Weights of a small transformer language model.
Architecture: rotary positions, attention and MLP in parallel.
Each number is 500 + 50 x the weight over the matrix's rms, rounded and kept within 0 to 999. Layers, rows and columns count from 0. Numbers have three digits each.

# k: layer 6 attention key, 128x128, rms 0.0846, rows 5-15, columns 0-127
# q: layer 6 attention query, 128x128, rms 0.0834, rows 6-15, columns 0-127
k5:457565472532464471571436539511468500499451446483460404566474519392431503517470498536427598509542547503418485611520489515524559542439607518505561544505514465466560515660419480457500402471484448520476493497392449469482379607511448505581453520584574494419528499496474582432519428420561553452598552541581370504590477518396539544388437530575530496441515532543496571476446463547557568475469
q6:465510500525556486526536461498466555493440613407494463509493453425480482451569501484474509481476488557479489433566598449484391512477461521499600407562540465508541590547523519579513483398540441534430464480520521497470416446507500445496485482442633554509379533538497524413518620492604531548496531494441510462448501506499536445477528530553526545552407491464519404495483529537497539604467
k6:548486528527547555628445604446438469511444462461509588532459596489437531482551451441523439484335441396441457508470547442457467489437424484448503474557508529492501381520539429546419447494486465477474465497492446423521505401481575456542501602534450415541415503497437580481528545420465465548428539541600534454519404578513495479517422581564584621495482482454577559583566511443581499567511
q7:447507485531520602618442551489485407463494544533502456472452546480468480570597515539489552483527437486516534488515553509607605529530485468429430546505555492444444588598501570406484471515585477521444416500487553472479487570462566461491455418575559500599557519501611457419514507460451519499462494320443571476552517543516440433534542568460469460386476531595547573449505489472467541479510
k7:456547447516430563490482530527543487459548401546444487511446588555509460520509496524538543473493414470533534427491532515530600589520410509474397549535514507489620522591474502500498555544544570526484469456572547520606490458441528528576517437525525474539485583464482396448522498519456520492468441339484493588531521535486446452468507529569522437418571542530511491417464481446410644442446
q8:471508557523448483617515515486469572471562395548565533547588455417478418479548518440539508562531470387416554501473457526514406435553477473435476564450492504552459522516448550494502499507475508524480534571585439500520472557469489557526529491514496464494489458527407475483594477498446410565527486530478476450519464504517520542494481520504503609521451424421446544488531503497452558549508
k8:501513495518480543443545568504564506484500498545491530446572486482484476510498583530429502441542559446493559447536535475487452560555475439551474447484468514518487525510505544514511564485446509444429553535500563478476443501463486557450536486503423503451447466460532495521447532521484436518528483431515517514502496486487441526588487465542487493518568519478552553566515596555445507519565
q9:566529465458544483514507419506520485492510496570504506484490454506523507494451485480528428467517492568503492477516470578487494452497475500507453551452538460535458503443541449513469563470478552467543548513487493554434489558511519558568462448488424560537554539441496470475468492509531459581513539538500530531464502466524514489459500422533493478539476496479494447478482455556547520483500
k9:499497500543440553420427460463505546542488419510498525508518426549492507494473489545514487473521472484444551462496500527530437556552476467553514465576518464522561499454497478539445486542472560496436568430467578512402471561553466546530570490440450482473552479466403470525415457471530516549443492456538482532508500502546484567527506408535494491447471458547520536490542491474461502463433
q10:476507473544498509554532569460546500512456483538433512471616474482424474507529597521488531440483572453427474519483431531525489528449500481496458468504549508490469466563498451505553447510495498422469522461531453552466495562503520468494518459596495446569514442463465481521507470468538558572467519570499485491551503460556468565498479538500507531538495475497510567498546526503534518420529
k10:550517466437532544511528543498515503440421521438522478431645488454521539456561534541545562512496554495479510481528458462545472513473525513469439468524573485435500514581552518439529522523476542433578485517385529506596451548514479486482482477491551542493481530518518448481416465403515496432504572503517492510580454519488470509549541559525503581477521546521439563499388554491473455427524
q11:449457482466481469430479384585548508570559462527495524507485452596469514613469412486490430562474442550514490489457487508543472448494486509443471564548541483477504521494503489594445573565465535520561499543469531454492473466460454520525549487474546458410536489605557459527454481547527466551469466450495522555473515471495446522536515437519530457529489543388456413497456511546483490484486
k11:584457511439494560515544500481464482427566525505476600420461478538505505471503484500466445460499612473588549504436432488468503460471551485544520509446518588474521444436492476564514454551460420534495509451539508520505536488461502475464480528509516554560491486486511458535531527516525540561477491548512517481492574459493424509539526483503439495552436507401530461447458582460491527474464
q12:400527551480494475501475434551506536510669536517492500540405469499432489551449454483474456568538329504453550486567528469491437576477438541540579509496465434502546620453477488450531592495434430620520520546494506512532544379517483447571625592407645491446441488534433530487461519548479495451528505483399519525511474502487526411444507562487605501548387606453444520490501547510515413460426
k12:529415559540583402416570474556543543580491541416427600428458434557575555525458536441460419543435515463598526482495513493413495452469334394611378448597514518453489354486544431627564520505535499489448492529572563456521604433410520505517568558550498423561511413543500479536540390621381495565456460467524567567467611455553552448448426473414544498482483408432478446498570554454512520535408
q13:455509488366508611478517563467410593516467454498479508459533568409476462382550545537492476495497623496464481464519424516515580509464416597512465465441502512540526519506498468485486540460499530453498447496514386572603533542538526521479485380488443609629507552419425499480513579530563493488508490553504557450483524534590520495582414527471401498547484461547548467453513411448555500430578
k13:531391574511574525476497471474537519615463517464536484520460477529499538497561486440525521507478475535379496526521396468449566489519511514534478562516562523545564553592595487463577548382529503530495522453478529534459459487485471537410534501484468555498606484489524500526471354493541426468532525470429485484484532516593475453520513505396515541578538493505474480399461548402504496518538
q14:556607445485522501492458522461441515397480505462557447460568462534534425458488534521460440484538464476531479497548480522487578507456422530508492616429471499542477587419514537509480464598595494530413506542479492592561336513500479460517430407483427532568557437492446475484668555501576521469416517375553441494564518512478397542484578559514543473434523556509463455518493465538474515522439
k14:432617547516627523531404458484526500507467515379530402446504434499556524545596519537460508488484540502457534442514458491543440570563475532419580469592485531517503590425528508474401496611511472577441444524422592591497497526531483501457527433486466469493450464545497496468475554492536485519444527404577392464584436425503369535495516458459541467435608573501503460560402450529431568566506
q15:379370428501616478487433520542507596501512504439514494455573486498491628423429525489488497534388460546554496538518426478424460498608412473535540559456432469451385497453495497451525517549482480526421503574462482530528486467597547576516479511499477476533518574623491450501487512515510416498533460512503385491513477452464577571598516606493420446414392518463622550519540522519568408564474
k15:441385460511562411507505413492463545535512470446392516514583485492448456470489504469569554505468453558510458556466590501566476458565509568523491653517489479438425464419446516451507329562401394450547619496502491581508476418541468528513460528583597455431393490554557397479484472491465502470554464561560486565508536424589522589550582488458544409432465485489459583528538561520510502597507